Part of a small language model's weights: 8 layers, untied embeddings.
Each number is 50 + 15 x the weight over its row's rms, rounded and kept within 0 to 99. Layers, rows and columns count from 0. The size before them is the row's rms in percent of the matrix's.

# layer 3 MLP down (transposed), 256x96, rms 0.292, rows 113-184, columns 32-63
094:42 61 50 57 24 65 52 70 59 22 24 58 36 66 48 59 37 66 52 42 41 69 66 70 41 62 70 37 34 67 41 40
094:53 72 42 73 75 23 84 50 46 31 71 63 40 47 47 69 68 52 37 16 82 50 62 60 57 48 86 32 34 36 63 40
100:60 34 30 82 69 54 74 58 38 47 42 72 47 51 45 30 26 59 50 50 50 44 52 51 30 46 53 45 99 30 43 46
091:57 50 34 58 63 37 49 24 24 73 46 45 41 48 28 47 52 36 47 45 58 50 68 59 60 48 49 39 44 65 67 74
092:35 48 62 16 39 60 36 72 56 37 40 34 45 58 58 64 61 48 49 42 65 48 32 36 65 62 58 52 47 52 67 51
091:59 46 50 40 33 57 43 48 53 41 45 12 46 27 41 24 71 21 47 41 30 39 70 47 72 57 35 58 26 32 67 29
082:60 41 31 52 56 41 41 31 28 98 43 28 54 61 60 47 36 06 43 58 64 72 53 52 49 51 63 34 62 72 49 66
099:47 58 33 60 48 66 35 54 33 66 32 78 56 56 64 76 51 35 66 58 46 37 33 39 54 22 47 51 59 72 52 47
106:52 45 73 30 32 70 36 45 67 48 34 26 54 43 41 51 53 45 55 47 31 20 60 49 62 45 28 35 39 37 55 33
104:36 66 38 80 48 55 54 47 48 45 44 42 25 44 58 62 69 54 35 55 61 39 47 25 42 31 17 40 70 71 41 24
096:55 12 75 53 23 64 55 47 47 65 76 61 53 42 48 65 44 47 56 42 25 59 45 28 18 44 57 69 35 59 24 34
110:52 42 58 15 56 46 49 51 93 55 70 59 63 58 37 56 60 63 32 64 37 67 39 50 65 44 65 52 62 48 33 17
095:45 54 59 15 55 48 49 66 62 52 74 53 57 29 55 59 54 73 63 33 21 33 35 37 45 49 33 63 60 29 67 30
126:63 55 63 49 34 29 32 53 43 59 52 56 49 63 99 69 50 46 50 72 57 60 39 47 35 39 44 55 58 43 22 80
106:28 53 64 55 57 46 53 48 26 55 40 75 36 68 36 32 43 34 46 63 60 72 49 49 61 54 65 35 66 59 40 42
105:61 54 65 52 45 42 57 29 86 21 48 39 67 33 17 20 77 58 43 42 29 65 65 58 41 54 67 58 63 55 33 70
096:35 52 69 60 38 56 45 51 60 56 05 28 49 25 68 58 53 32 53 60 82 31 35 33 58 48 27 53 39 69 33 35
091:26 42 41 54 48 37 55 59 53 45 53 62 65 57 62 29 33 43 64 76 48 29 36 83 61 70 48 56 18 53 31 62
091:38 64 47 50 91 50 51 51 54 81 52 61 47 45 47 41 63 35 44 58 43 61 68 50 66 60 69 29 36 51 60 53
100:59 52 26 44 52 49 36 71 63 76 43 28 51 40 14 35 69 63 56 59 43 62 68 59 46 15 63 78 47 22 36 45
096:48 53 30 41 32 46 52 62 67 65 68 41 51 62 62 54 43 67 61 40 61 29 68 56 39 48 44 49 22 36 77 43
157:79 55 61 47 24 40 26 66 33 59 36 41 42 45 47 57 61 43 56 57 49 57 60 54 42 40 47 65 57 47 54 66
099:50 27 68 40 41 43 80 39 45 93 31 57 59 65 55 48 47 58 71 54 44 68 92 72 72 32 53 50 33 39 59 45
126:62 47 62 38 28 80 83 38 44 28 44 44 31 63 51 79 37 46 49 67 41 68 52 77 41 76 63 81 44 36 65 41
095:42 55 45 30 38 24 61 62 39 45 62 38 64 79 40 62 61 52 73 33 33 41 59 50 63 55 63 41 64 47 54 60
106:31 39 67 25 63 22 44 38 77 53 45 75 42 46 39 25 41 42 64 46 65 50 61 33 40 60 38 32 80 10 31 44
091:43 45 56 73 31 77 63 53 18 25 46 59 31 65 48 54 65 46 65 82 41 64 52 57 39 48 59 50 45 50 49 62
099:49 59 62 48 53 36 33 51 43 42 35 40 50 55 36 46 62 51 48 23 52 48 47 49 47 75 59 75 64 38 39 38
092:40 79 42 38 50 59 70 46 58 59 44 80 43 37 39 49 27 53 56 42 33 56 62 34 67 50 59 41 64 41 64 56
090:66 58 36 36 76 67 47 66 66 17 46 21 42 58 47 16 58 78 68 42 52 60 80 33 59 52 64 29 57 50 60 19
088:47 40 55 77 43 28 56 49 41 47 62 41 31 61 79 62 47 58 73 73 64 43 23 50 58 60 67 52 37 48 30 59
084:51 82 37 48 73 70 54 57 35 26 34 40 60 36 55 32 69 56 50 61 45 50 69 49 38 57 42 53 54 50 90 49
101:55 67 40 24 65 50 72 71 42 49 40 55 41 57 55 35 56 38 28 28 70 48 61 42 64 58 66 67 25 71 62 67
104:65 56 71 44 77 32 80 45 44 32 40 50 55 35 36 50 61 33 72 42 48 39 60 46 45 65 12 53 59 43 51 59
111:66 76 36 72 74 36 34 53 50 34 57 23 38 55 66 34 43 44 28 72 73 30 41 61 45 55 76 55 50 66 53 48
091:47 61 32 25 53 15 63 27 59 45 43 50 38 42 44 62 33 52 58 65 54 33 53 69 28 53 09 56 61 57 65 74
087:71 52 28 76 65 53 71 56 34 64 65 78 66 24 71 50 59 58 42 42 34 47 77 81 25 60 63 43 53 53 58 66
104:46 38 38 40 39 48 84 45 44 54 65 31 84 76 35 48 45 59 62 62 37 36 48 58 74 45 52 76 50 27 70 33
085:42 40 39 52 16 23 60 51 46 48 39 56 55 58 32 54 39 76 51 66 76 82 33 61 50 47 60 50 54 47 44 41
091:57 47 60 54 54 87 31 50 46 88 46 70 13 48 18 46 47 33 57 49 60 37 63 46 72 66 44 46 48 67 51 58
123:71 44 51 71 61 88 67 27 68 39 50 29 54 34 46 50 14 64 55 48 48 45 46 36 52 54 63 57 03 41 56 64
102:80 18 49 40 32 56 41 58 71 62 29 61 30 59 61 38 67 19 39 39 26 48 75 60 57 53 40 61 45 46 47 33
093:34 56 53 35 56 49 40 53 85 35 46 48 57 55 59 58 58 60 61 72 65 31 32 36 49 46 51 65 44 24 17 52
081:56 45 37 71 28 69 17 45 52 94 44 36 65 59 64 66 17 51 62 40 53 41 62 63 41 50 48 61 14 56 59 50
107:58 63 37 59 57 53 37 51 51 60 85 44 62 42 51 25 65 54 25 32 52 43 52 69 24 51 27 72 37 53 55 53
101:49 36 47 63 31 62 53 49 38 73 54 60 45 26 77 39 59 48 69 31 43 35 53 48 55 66 64 43 73 34 46 48
106:54 56 29 77 77 61 35 65 37 45 25 53 18 34 39 71 59 52 43 40 85 36 54 46 70 72 51 68 80 85 76 52
101:38 43 75 61 61 61 76 59 36 56 35 57 25 28 32 66 57 27 58 24 60 43 33 75 63 45 53 53 34 43 19 26
087:66 40 57 49 54 58 71 48 76 36 53 14 51 42 39 66 85 48 70 64 48 47 43 16 51 36 25 59 41 53 87 48
127:19 19 41 46 45 47 68 33 55 40 44 48 47 67 61 19 17 63 40 77 62 46 74 44 50 62 57 39 60 35 75 22
099:52 35 29 45 23 28 86 64 64 56 49 67 61 78 53 63 57 51 54 26 32 63 41 53 53 39 43 38 41 48 59 78
102:52 59 53 49 59 29 63 00 65 56 46 61 43 32 58 75 76 46 51 36 28 70 65 53 52 48 34 55 39 54 33 53
088:28 41 74 50 09 71 54 56 35 63 27 16 54 57 42 77 31 62 41 55 06 77 77 36 59 52 49 84 70 59 55 62
097:53 41 32 55 39 57 47 40 46 52 30 56 59 37 33 63 79 44 58 48 73 42 47 44 57 44 23 23 31 53 56 31
087:39 57 57 71 69 54 37 46 45 68 38 42 62 51 48 57 64 35 77 43 52 61 95 61 33 44 41 48 56 50 48 47
100:43 53 49 59 77 53 61 72 60 57 36 59 53 65 39 30 56 41 59 46 64 45 41 12 39 63 39 73 81 57 49 41
108:34 35 53 68 33 63 07 49 29 50 53 36 63 63 58 27 63 38 42 37 48 34 71 52 62 76 31 50 57 37 96 62
085:43 47 47 45 75 48 25 53 58 42 48 41 63 32 33 77 52 33 64 51 33 57 61 69 45 49 39 54 70 42 46 61
102:60 51 45 70 23 43 47 44 43 58 49 37 66 55 44 37 46 48 20 66 69 39 53 39 40 55 66 59 34 56 29 32
083:46 44 77 36 53 54 44 60 60 51 64 42 35 44 54 18 50 48 60 53 63 37 28 52 55 27 29 42 31 41 49 30
085:45 53 27 37 40 26 49 23 27 76 57 50 39 65 28 31 29 41 52 59 66 72 56 61 48 51 56 62 50 80 53 51
092:56 44 59 45 80 99 49 51 38 46 54 35 80 73 30 38 51 50 60 63 73 74 41 47 65 49 64 39 91 42 47 47
090:48 49 44 46 49 39 32 59 44 61 37 48 27 38 42 33 29 53 59 74 80 47 34 41 46 58 43 77 68 34 51 67
081:75 67 43 54 29 60 55 62 40 55 45 72 67 44 45 43 38 49 32 73 34 51 73 56 46 33 62 30 51 83 55 81
101:62 55 48 66 59 48 86 71 62 61 41 68 82 44 47 59 45 34 37 69 65 33 62 55 60 48 35 32 34 56 47 55
100:49 53 48 45 35 49 53 37 99 65 58 44 71 68 48 12 58 37 53 30 38 71 37 41 50 55 53 58 60 59 47 34
095:67 65 47 56 39 29 65 52 41 36 33 57 49 15 35 40 41 46 67 35 68 65 62 55 52 69 54 40 42 27 56 40
088:69 30 50 63 28 47 50 68 72 41 26 52 38 43 56 78 75 34 43 42 70 39 49 51 61 26 46 50 52 41 49 65
102:68 65 54 42 77 44 69 33 58 62 66 64 65 28 64 59 55 46 47 36 55 16 55 42 81 43 31 43 58 57 37 48
095:57 17 51 43 74 75 64 56 51 42 51 67 54 60 49 66 66 64 56 43 47 55 29 48 36 62 66 61 68 61 49 51
097:61 68 74 72 54 43 60 53 62 47 36 56 39 42 67 58 60 59 54 39 33 25 30 33 48 49 48 56 42 50 62 55
092:35 53 17 54 51 48 54 47 44 46 52 66 50 29 62 34 84 34 65 70 86 50 43 54 56 56 36 56 43 62 58 63
# layer 3 MLP gate, 256x96, rms 0.293, rows 114-184, columns 32-63
100:48 71 36 52 69 35 46 52 44 58 75 62 53 52 55 67 54 71 28 22 53 51 66 29 63 52 43 49 22 71 44 37
114:40 56 50 60 89 40 55 72 40 41 26 46 41 66 63 46 36 60 46 32 49 55 19 49 59 34 37 53 65 36 47 71
091:48 72 47 67 52 51 45 38 16 50 57 53 51 53 70 55 52 57 09 69 51 59 39 75 55 33 57 36 35 44 80 64
099:63 53 62 32 41 48 58 45 74 35 54 33 56 47 07 94 62 20 56 51 60 44 76 50 56 67 45 79 21 57 38 55
106:62 49 56 55 63 40 39 67 58 66 51 68 87 65 76 70 54 51 43 60 43 37 49 47 44 45 29 33 61 39 48 53
105:68 54 84 11 47 57 32 53 58 01 41 49 50 37 42 52 60 71 64 23 31 27 49 35 46 48 74 90 46 60 55 57
105:42 51 60 63 59 48 62 68 61 40 35 43 35 64 29 54 30 60 02 78 56 61 52 27 47 51 46 37 44 50 39 46
114:77 50 24 40 48 69 48 60 87 49 68 26 62 72 35 37 49 56 58 46 36 45 36 65 69 28 39 53 37 33 67 51
107:54 55 45 37 28 72 52 39 60 28 71 40 34 71 40 57 37 36 56 38 69 59 23 37 55 52 90 65 49 55 69 74
105:49 81 40 53 71 56 67 24 80 55 40 43 40 47 58 49 52 59 16 36 76 43 37 65 70 32 65 35 46 68 35 58
098:61 76 67 33 47 71 41 62 35 58 48 74 61 51 49 17 51 29 42 58 50 49 35 57 62 09 35 35 99 46 81 42
107:42 46 48 50 52 42 49 60 46 38 55 38 62 73 32 45 51 44 38 89 70 56 62 79 65 56 59 46 59 52 47 62
063:29 33 71 53 58 64 55 63 19 32 53 14 82 66 74 52 37 72 43 39 47 59 38 38 72 45 56 21 48 38 51 64
111:48 54 60 45 55 75 60 39 59 68 52 44 77 58 48 52 22 36 61 42 38 54 39 70 60 48 49 59 33 61 61 51
093:77 49 62 51 48 28 38 45 68 45 54 54 55 91 44 37 71 39 47 55 54 49 67 69 49 31 51 67 34 47 35 74
105:53 62 55 37 72 49 77 53 55 31 61 71 35 83 45 36 33 56 36 99 36 53 60 54 68 51 56 38 64 40 43 45
094:30 50 48 45 65 25 92 72 40 39 69 57 53 62 22 20 61 32 50 78 60 43 44 90 43 58 75 37 41 29 50 54
092:59 36 80 59 56 74 69 59 56 33 31 48 71 15 51 57 33 39 60 33 47 53 57 30 34 38 47 57 44 31 50 48
116:41 41 64 80 28 38 38 61 04 43 82 23 35 57 55 43 36 49 66 50 79 49 42 44 47 66 77 72 45 78 65 43
115:38 56 46 74 60 42 64 67 76 53 45 40 73 35 57 81 51 38 41 48 37 62 39 73 43 18 50 73 37 49 54 66
058:43 70 28 55 49 58 40 62 37 42 37 57 45 48 63 50 33 52 49 07 59 42 50 60 64 43 77 60 51 61 61 62
110:51 35 52 66 59 44 57 64 25 32 53 47 59 25 33 87 15 53 52 62 42 56 37 44 56 51 53 48 81 68 51 84
068:29 35 58 62 39 58 59 35 90 51 48 46 52 16 43 53 54 45 57 43 72 54 63 56 36 47 61 42 68 46 70 57
104:76 60 55 30 82 66 64 45 66 28 66 58 43 65 22 57 34 38 26 67 38 66 36 64 86 39 48 46 60 32 43 69
100:41 65 67 63 65 50 76 26 53 45 37 56 79 45 43 72 35 64 37 65 68 40 47 42 29 34 18 29 31 16 27 74
108:64 33 62 61 45 40 66 85 22 44 46 57 66 50 49 35 69 61 37 48 13 48 51 44 85 37 73 42 54 47 48 63
100:86 64 66 55 23 30 36 55 53 62 46 44 34 63 70 40 54 42 22 58 53 29 39 47 59 56 60 00 40 55 54 45
087:42 50 56 61 40 70 52 52 44 38 53 39 42 60 44 41 08 49 51 46 56 58 86 68 43 15 20 46 69 41 60 08
097:44 37 46 58 29 47 38 38 48 43 43 63 76 59 46 62 21 10 63 35 37 79 50 59 75 59 86 46 76 42 35 51
095:51 53 50 69 63 52 57 39 27 25 55 57 16 68 68 61 51 10 69 65 53 47 37 58 49 72 71 61 65 61 64 42
134:49 53 76 42 42 26 50 29 59 70 61 70 35 40 45 75 31 63 61 74 53 73 46 58 65 41 47 53 51 40 29 61
114:44 53 55 42 53 87 53 39 47 52 66 47 37 60 27 55 45 71 56 58 54 59 53 29 63 20 29 58 45 30 59 72
111:60 69 62 59 57 65 45 67 49 67 70 40 53 56 52 69 17 49 59 60 35 75 56 52 57 53 48 47 35 64 43 28
096:68 49 58 40 37 88 37 52 31 70 74 75 83 67 46 30 50 32 80 69 44 60 28 36 29 51 35 42 43 31 46 65
105:74 64 47 77 41 94 60 43 35 39 61 31 34 72 72 22 48 45 58 27 66 48 50 52 54 50 73 49 42 65 62 21
096:49 62 75 00 44 54 64 32 62 75 57 31 52 60 56 72 36 36 76 49 57 61 58 50 65 70 45 59 24 47 38 76
086:05 50 30 56 23 49 66 33 45 60 30 68 49 78 51 38 44 19 50 57 54 49 21 40 60 45 55 39 50 59 64 63
099:38 60 45 76 46 27 47 62 41 49 50 34 72 52 53 51 48 39 73 71 00 71 39 60 63 48 75 50 74 46 27 43
096:48 52 25 31 49 51 24 49 53 28 77 45 34 51 71 83 47 55 45 61 56 56 45 52 51 60 74 66 36 27 35 85
073:40 32 58 63 63 46 65 48 68 43 33 58 60 53 59 32 36 61 52 59 54 34 48 51 64 32 47 30 22 76 53 48
104:39 37 50 50 45 37 35 44 68 55 62 40 67 22 61 77 25 37 38 53 55 41 61 45 58 16 57 52 50 73 81 32
101:60 25 59 42 43 33 28 72 58 60 56 58 38 63 31 54 48 25 38 67 31 63 42 59 43 83 67 35 33 31 42 53
122:34 39 92 00 59 49 50 70 34 41 43 66 42 19 29 37 69 49 57 41 47 46 37 56 45 52 48 42 67 30 55 57
084:37 60 74 28 53 36 73 59 46 44 44 16 65 60 25 47 07 62 66 56 64 62 39 42 80 62 42 43 53 59 52 49
103:54 20 67 51 56 39 18 51 46 54 63 74 62 65 37 45 61 44 61 55 42 57 41 46 81 64 74 55 45 39 22 85
103:60 39 59 45 32 47 25 56 57 69 91 43 85 56 21 47 38 61 64 84 50 67 58 65 59 61 50 15 38 47 35 28
102:40 65 55 61 58 58 46 48 36 37 55 59 76 34 36 73 59 65 58 43 40 43 28 67 46 33 53 65 50 34 30 75
099:57 44 63 59 55 49 32 62 61 62 46 70 41 36 47 67 55 41 44 67 56 66 41 48 59 28 51 65 47 89 66 62
066:62 93 72 36 34 43 32 51 31 56 61 48 61 56 58 45 44 46 26 33 52 52 37 40 65 75 57 51 50 80 68 55
113:33 50 22 57 40 41 52 38 75 72 68 49 79 77 55 72 39 45 38 66 60 37 38 51 55 30 24 77 37 59 53 58
106:63 31 80 51 49 52 65 45 57 59 75 46 30 64 50 30 66 68 45 75 36 76 51 42 63 60 20 39 44 55 41 39
084:48 22 45 46 51 50 55 61 65 46 51 34 78 39 33 51 43 22 46 48 44 77 71 51 55 24 55 59 60 56 43 65
115:71 62 56 68 61 48 65 52 55 47 44 39 35 49 46 75 17 51 38 58 86 65 51 50 62 36 37 52 32 12 40 56
095:38 23 39 12 57 41 43 32 60 52 39 55 57 70 46 43 35 52 39 67 66 57 51 58 56 60 40 66 55 67 53 59
114:58 29 10 57 56 36 39 49 42 51 51 68 74 77 60 30 36 54 68 63 63 50 35 63 59 54 52 52 48 48 50 60
095:48 56 47 37 47 63 09 15 39 65 84 42 73 42 43 26 42 63 48 24 48 49 47 30 38 33 64 38 47 35 28 54
101:66 63 91 46 51 32 49 56 39 38 43 37 67 25 27 45 60 48 67 59 54 60 50 71 61 28 64 57 61 30 59 51
104:73 29 52 73 41 58 29 51 40 45 83 49 35 27 42 38 45 33 68 65 72 60 48 54 61 57 58 57 36 69 53 38
120:60 50 65 48 24 47 33 65 49 64 63 44 44 59 45 12 76 56 53 59 48 48 43 75 39 59 42 56 53 28 51 70
105:58 78 39 62 53 46 61 43 40 41 42 47 65 52 61 43 48 41 12 47 69 47 58 37 43 07 63 23 38 33 83 46
115:37 71 69 59 87 61 52 37 26 60 51 35 75 61 38 73 44 62 39 56 67 56 50 49 63 41 39 25 81 43 46 56
094:49 31 43 38 46 75 50 61 57 35 44 38 72 45 78 76 26 60 42 30 60 57 48 59 66 20 67 47 33 43 41 87
092:71 62 46 21 52 53 40 84 47 45 28 18 69 46 31 42 39 60 55 57 04 49 62 66 34 46 71 43 43 36 67 53
121:75 57 60 57 51 61 41 28 60 27 58 32 68 59 43 45 48 31 57 29 51 35 48 54 47 66 62 45 42 38 50 55
102:16 40 57 80 36 45 55 49 53 54 55 47 42 54 37 64 16 35 65 58 57 53 74 51 28 60 53 31 43 36 48 56
095:57 50 33 32 79 52 52 78 38 62 69 71 81 58 70 73 34 44 39 42 53 62 43 72 54 39 26 46 33 38 31 49
092:43 55 67 15 48 50 48 33 34 55 65 50 61 49 53 57 28 62 44 44 70 36 43 28 41 80 55 54 49 44 39 30
094:36 62 34 27 52 47 35 62 48 38 50 51 69 36 57 62 54 48 63 23 38 71 22 15 59 34 63 46 55 45 41 54
093:33 56 61 77 42 77 52 77 54 46 68 29 59 63 39 46 41 57 47 53 32 61 53 47 69 69 61 44 46 27 64 33
099:72 51 25 33 41 77 50 64 63 47 40 25 48 49 40 54 47 49 55 47 49 38 43 46 52 61 56 27 42 42 51 65
093:41 61 23 57 60 53 37 57 30 57 44 58 59 77 54 55 78 40 58 74 52 42 24 60 50 45 41 24 65 71 71 55
# layer 3 MLP up, 256x96, rms 0.326, rows 114-184, columns 32-63
088:51 39 47 52 59 51 30 43 47 45 79 73 54 52 40 55 50 25 55 57 55 58 52 27 77 63 45 74 45 36 52 50
094:61 54 45 66 62 61 53 42 59 52 63 33 42 90 35 61 42 54 25 49 49 66 54 34 72 66 62 42 45 71 49 64
084:68 61 14 43 47 45 48 37 82 08 62 63 53 29 68 66 48 45 57 40 44 41 50 47 32 61 57 41 40 32 52 46
088:35 55 36 64 47 61 60 57 39 40 39 38 26 39 66 09 48 70 36 37 42 49 40 41 44 32 58 44 81 48 59 40
090:68 68 62 46 42 43 29 64 75 26 68 57 64 63 55 74 63 47 49 53 38 37 50 56 58 85 35 61 80 31 37 69
079:40 64 56 25 46 51 45 61 33 41 29 52 64 37 79 50 51 76 33 27 24 42 51 36 28 36 41 77 43 43 69 47
093:35 81 42 53 51 42 72 70 52 43 15 14 44 51 55 80 18 47 37 34 61 62 51 15 45 48 56 38 59 47 57 39
109:25 66 23 42 73 34 56 70 56 44 44 14 57 54 58 43 42 34 73 72 27 40 31 45 72 77 60 48 64 49 74 58
099:20 56 41 31 48 37 60 69 58 33 44 67 42 80 61 43 37 33 45 52 59 43 21 37 83 60 57 64 66 49 80 67
088:83 42 59 78 69 42 66 49 56 52 55 75 50 49 42 52 62 55 49 51 73 80 61 48 51 17 49 62 39 38 24 52
114:66 28 66 24 48 57 57 43 34 60 51 58 55 41 52 19 57 54 61 69 49 41 40 53 53 34 37 38 56 36 55 39
090:51 18 64 42 40 24 35 47 64 43 24 55 37 45 50 57 45 35 59 43 76 53 53 63 25 34 43 58 50 66 40 60
139:68 54 68 57 41 33 27 52 39 72 56 62 38 54 72 67 53 38 57 65 57 68 34 45 48 40 41 64 44 51 27 81
097:52 35 31 43 51 52 68 43 67 54 53 52 68 36 36 81 59 52 61 58 51 62 36 77 67 27 41 52 60 42 64 48
102:58 50 38 66 25 36 51 48 49 33 51 62 45 32 37 72 79 27 47 80 43 55 28 77 60 65 56 69 54 31 50 65
083:42 68 50 39 61 58 84 35 44 48 53 60 37 56 32 32 65 15 41 66 42 36 61 64 52 78 71 42 55 49 38 57
080:34 59 55 61 44 51 49 74 55 62 25 32 32 38 45 37 47 46 77 48 57 52 49 50 50 36 38 62 23 27 29 57
083:42 39 52 23 75 51 56 58 52 19 58 52 52 59 55 50 32 57 39 63 58 73 60 74 36 73 84 59 38 67 44 60
097:56 64 50 64 71 64 46 36 57 70 72 20 40 56 57 66 44 29 24 86 69 57 54 92 62 40 45 67 31 60 37 51
111:56 53 48 46 63 48 45 63 55 49 42 57 43 38 29 50 66 47 32 33 20 75 09 64 68 42 74 35 54 73 26 65
182:76 52 62 49 30 38 29 56 40 61 26 60 40 50 48 64 59 46 50 62 45 50 44 73 35 33 41 70 55 47 50 56
104:52 66 42 51 42 71 15 45 48 73 69 59 35 70 51 40 53 49 57 38 27 36 61 31 38 39 63 41 52 45 30 43
151:60 34 48 49 47 72 68 39 60 41 53 49 35 65 53 62 41 38 43 45 40 54 44 98 46 62 71 87 36 47 61 45
100:79 51 66 16 85 54 72 72 67 35 64 52 41 50 41 37 43 57 53 33 54 40 54 40 63 69 35 46 42 59 52 49
112:26 24 63 34 68 52 70 43 39 65 45 70 64 54 51 64 37 67 41 42 68 61 23 53 23 56 51 54 47 40 59 44
090:51 39 60 42 44 44 40 72 52 35 52 45 57 57 34 45 82 56 56 31 53 40 44 47 39 87 68 72 28 31 37 58
099:52 55 61 47 34 38 59 43 42 64 42 54 58 53 38 27 91 42 53 48 68 45 49 51 73 57 56 32 57 44 58 32
088:29 60 42 44 67 46 35 42 68 67 39 66 64 53 76 68 57 50 48 41 65 66 42 29 60 39 77 46 62 67 70 47
083:48 38 81 56 47 40 35 65 45 48 57 64 63 48 69 38 50 29 83 62 37 36 42 51 68 67 86 46 68 55 53 61
081:52 41 56 46 55 45 51 55 59 53 57 67 62 70 52 63 14 51 62 52 31 43 56 34 49 67 47 50 48 73 53 20
102:51 28 64 52 56 39 56 36 57 42 54 56 56 48 56 57 51 82 44 72 46 82 52 46 63 23 56 47 65 41 47 37
101:38 65 33 64 56 33 29 70 23 73 49 53 41 55 45 44 78 42 72 45 52 31 33 33 37 41 59 43 40 64 04 48
099:72 53 52 38 74 63 41 63 63 31 33 49 83 49 40 52 61 59 67 61 41 40 31 23 48 17 35 42 66 50 62 44
102:31 68 57 65 71 56 54 41 70 55 50 61 46 65 57 42 46 46 36 68 79 43 35 60 51 64 86 34 43 87 47 56
075:51 56 72 60 60 69 84 41 28 99 58 30 44 35 50 34 17 58 42 55 52 66 75 34 49 68 70 45 58 61 60 28
082:66 61 57 61 57 38 22 34 51 49 49 24 37 69 28 38 44 73 58 45 91 44 50 45 84 44 31 20 21 47 30 55
097:25 30 66 47 48 59 79 59 46 54 48 50 71 48 70 48 39 62 61 50 46 58 65 79 63 80 60 58 48 29 59 56
084:29 48 62 81 56 63 50 26 49 40 41 45 28 53 75 60 58 56 47 34 53 39 26 43 70 57 36 45 21 57 56 54
089:53 40 43 50 64 45 43 24 48 69 67 71 71 28 41 13 42 57 56 54 17 37 26 58 51 70 54 42 48 58 39 59
125:65 37 38 85 61 58 92 24 68 65 77 35 53 48 61 63 20 47 46 57 45 56 61 62 49 42 70 60 24 53 47 59
095:61 31 39 27 44 39 34 61 99 77 86 16 56 43 53 42 65 44 45 36 47 33 48 66 44 37 47 52 42 50 53 36
105:58 73 28 66 42 44 26 24 43 46 41 43 75 66 77 52 41 71 56 42 49 48 31 76 58 52 74 49 71 86 19 72
074:55 38 32 40 54 46 77 50 68 45 54 34 23 62 69 62 37 46 59 68 65 45 54 55 33 44 73 65 53 20 29 48
106:55 41 40 21 60 39 34 47 27 54 57 58 35 51 68 55 44 55 38 60 56 46 58 49 40 39 28 64 34 47 44 40
095:66 46 56 48 48 20 37 88 31 50 56 60 61 56 51 36 56 45 63 22 82 44 36 35 36 43 62 59 26 38 39 71
104:41 73 62 56 39 68 25 63 37 54 38 57 47 64 45 51 54 46 47 51 52 34 54 48 43 36 56 69 61 71 68 33
102:44 50 54 55 47 68 48 54 42 77 46 62 69 52 24 64 57 58 52 31 34 45 21 53 43 49 63 86 34 50 23 76
087:55 43 80 42 42 43 55 34 53 54 31 74 60 68 35 37 39 51 48 38 53 61 30 55 50 43 16 25 52 64 50 57
145:11 31 47 43 36 41 63 39 45 30 38 39 63 58 67 37 42 60 46 83 58 40 61 38 49 71 50 25 66 55 89 35
095:53 59 41 67 53 43 50 63 79 72 67 47 72 73 55 73 33 44 58 61 24 56 37 55 52 43 64 68 54 58 63 76
103:57 34 76 25 65 51 54 43 70 43 62 49 50 56 31 54 53 40 45 80 43 42 45 53 57 57 38 53 41 77 38 75
087:39 58 62 51 45 58 53 43 41 34 46 74 31 36 47 46 69 16 50 58 69 51 64 53 39 33 47 70 50 34 62 33
100:63 34 58 81 19 65 56 54 34 62 72 71 48 45 39 38 53 41 45 35 38 51 44 40 40 61 41 37 46 56 39 23
077:49 17 26 42 49 47 75 17 48 47 44 35 55 28 32 56 59 29 43 56 30 57 31 61 60 69 61 45 42 60 68 45
106:35 76 57 43 74 31 59 45 70 20 32 32 47 46 40 48 52 44 71 62 73 59 45 48 49 49 46 47 76 34 36 48
111:41 57 44 59 33 34 37 54 39 58 20 44 42 58 34 40 54 48 41 43 65 22 84 32 70 74 43 17 60 85 76 52
085:49 62 12 38 54 93 72 53 63 65 46 78 49 70 72 59 51 63 47 49 44 50 38 72 38 56 46 51 48 78 29 64
089:49 58 38 62 47 27 49 53 75 48 46 36 54 49 38 77 33 70 40 45 57 61 37 34 30 44 58 46 43 33 39 90
086:44 24 38 52 59 67 56 36 52 44 48 65 42 21 67 61 13 54 42 48 53 55 62 28 68 42 50 39 55 62 47 50
076:70 49 25 57 54 65 67 56 17 50 49 37 46 38 44 28 45 33 45 57 58 36 45 18 63 33 56 50 62 48 85 38
097:87 38 62 11 36 32 69 66 74 33 51 59 57 22 31 25 59 34 73 38 37 52 45 36 38 53 73 37 42 46 61 38
089:30 53 79 48 34 41 26 12 44 55 47 51 48 52 50 24 79 27 81 50 31 50 34 34 46 76 41 51 45 52 39 34
087:42 26 65 37 65 47 65 18 61 54 50 57 18 51 40 33 70 69 49 29 83 43 38 35 43 68 48 56 50 29 33 41
110:30 39 71 51 57 61 54 57 56 28 52 29 68 56 49 49 58 49 39 24 39 31 18 90 42 47 56 33 70 33 64 43
089:32 44 35 47 22 38 41 49 52 52 47 27 59 22 26 57 44 43 66 56 50 65 40 45 26 77 66 36 65 54 39 47
092:72 24 53 48 80 31 43 76 34 68 63 74 75 47 45 65 57 42 44 35 42 47 60 70 44 40 26 61 46 39 33 45
080:45 84 47 25 50 53 29 30 43 44 57 46 46 46 36 66 38 56 28 34 54 42 13 53 44 70 89 52 58 51 34 56
104:27 61 46 28 62 33 50 50 46 44 43 35 59 38 34 57 59 33 34 39 62 36 62 57 59 59 26 24 62 68 46 48
090:17 16 57 47 45 55 97 56 29 33 64 50 45 55 51 52 50 62 55 51 47 62 68 52 51 59 63 74 57 60 40 43
088:34 48 28 63 31 52 38 56 49 64 68 39 74 38 48 56 06 59 17 45 94 21 77 49 37 41 52 50 60 40 54 64
082:24 23 42 43 51 42 59 75 69 57 72 44 58 54 62 20 52 50 31 58 65 40 46 49 40 56 44 51 56 54 53 44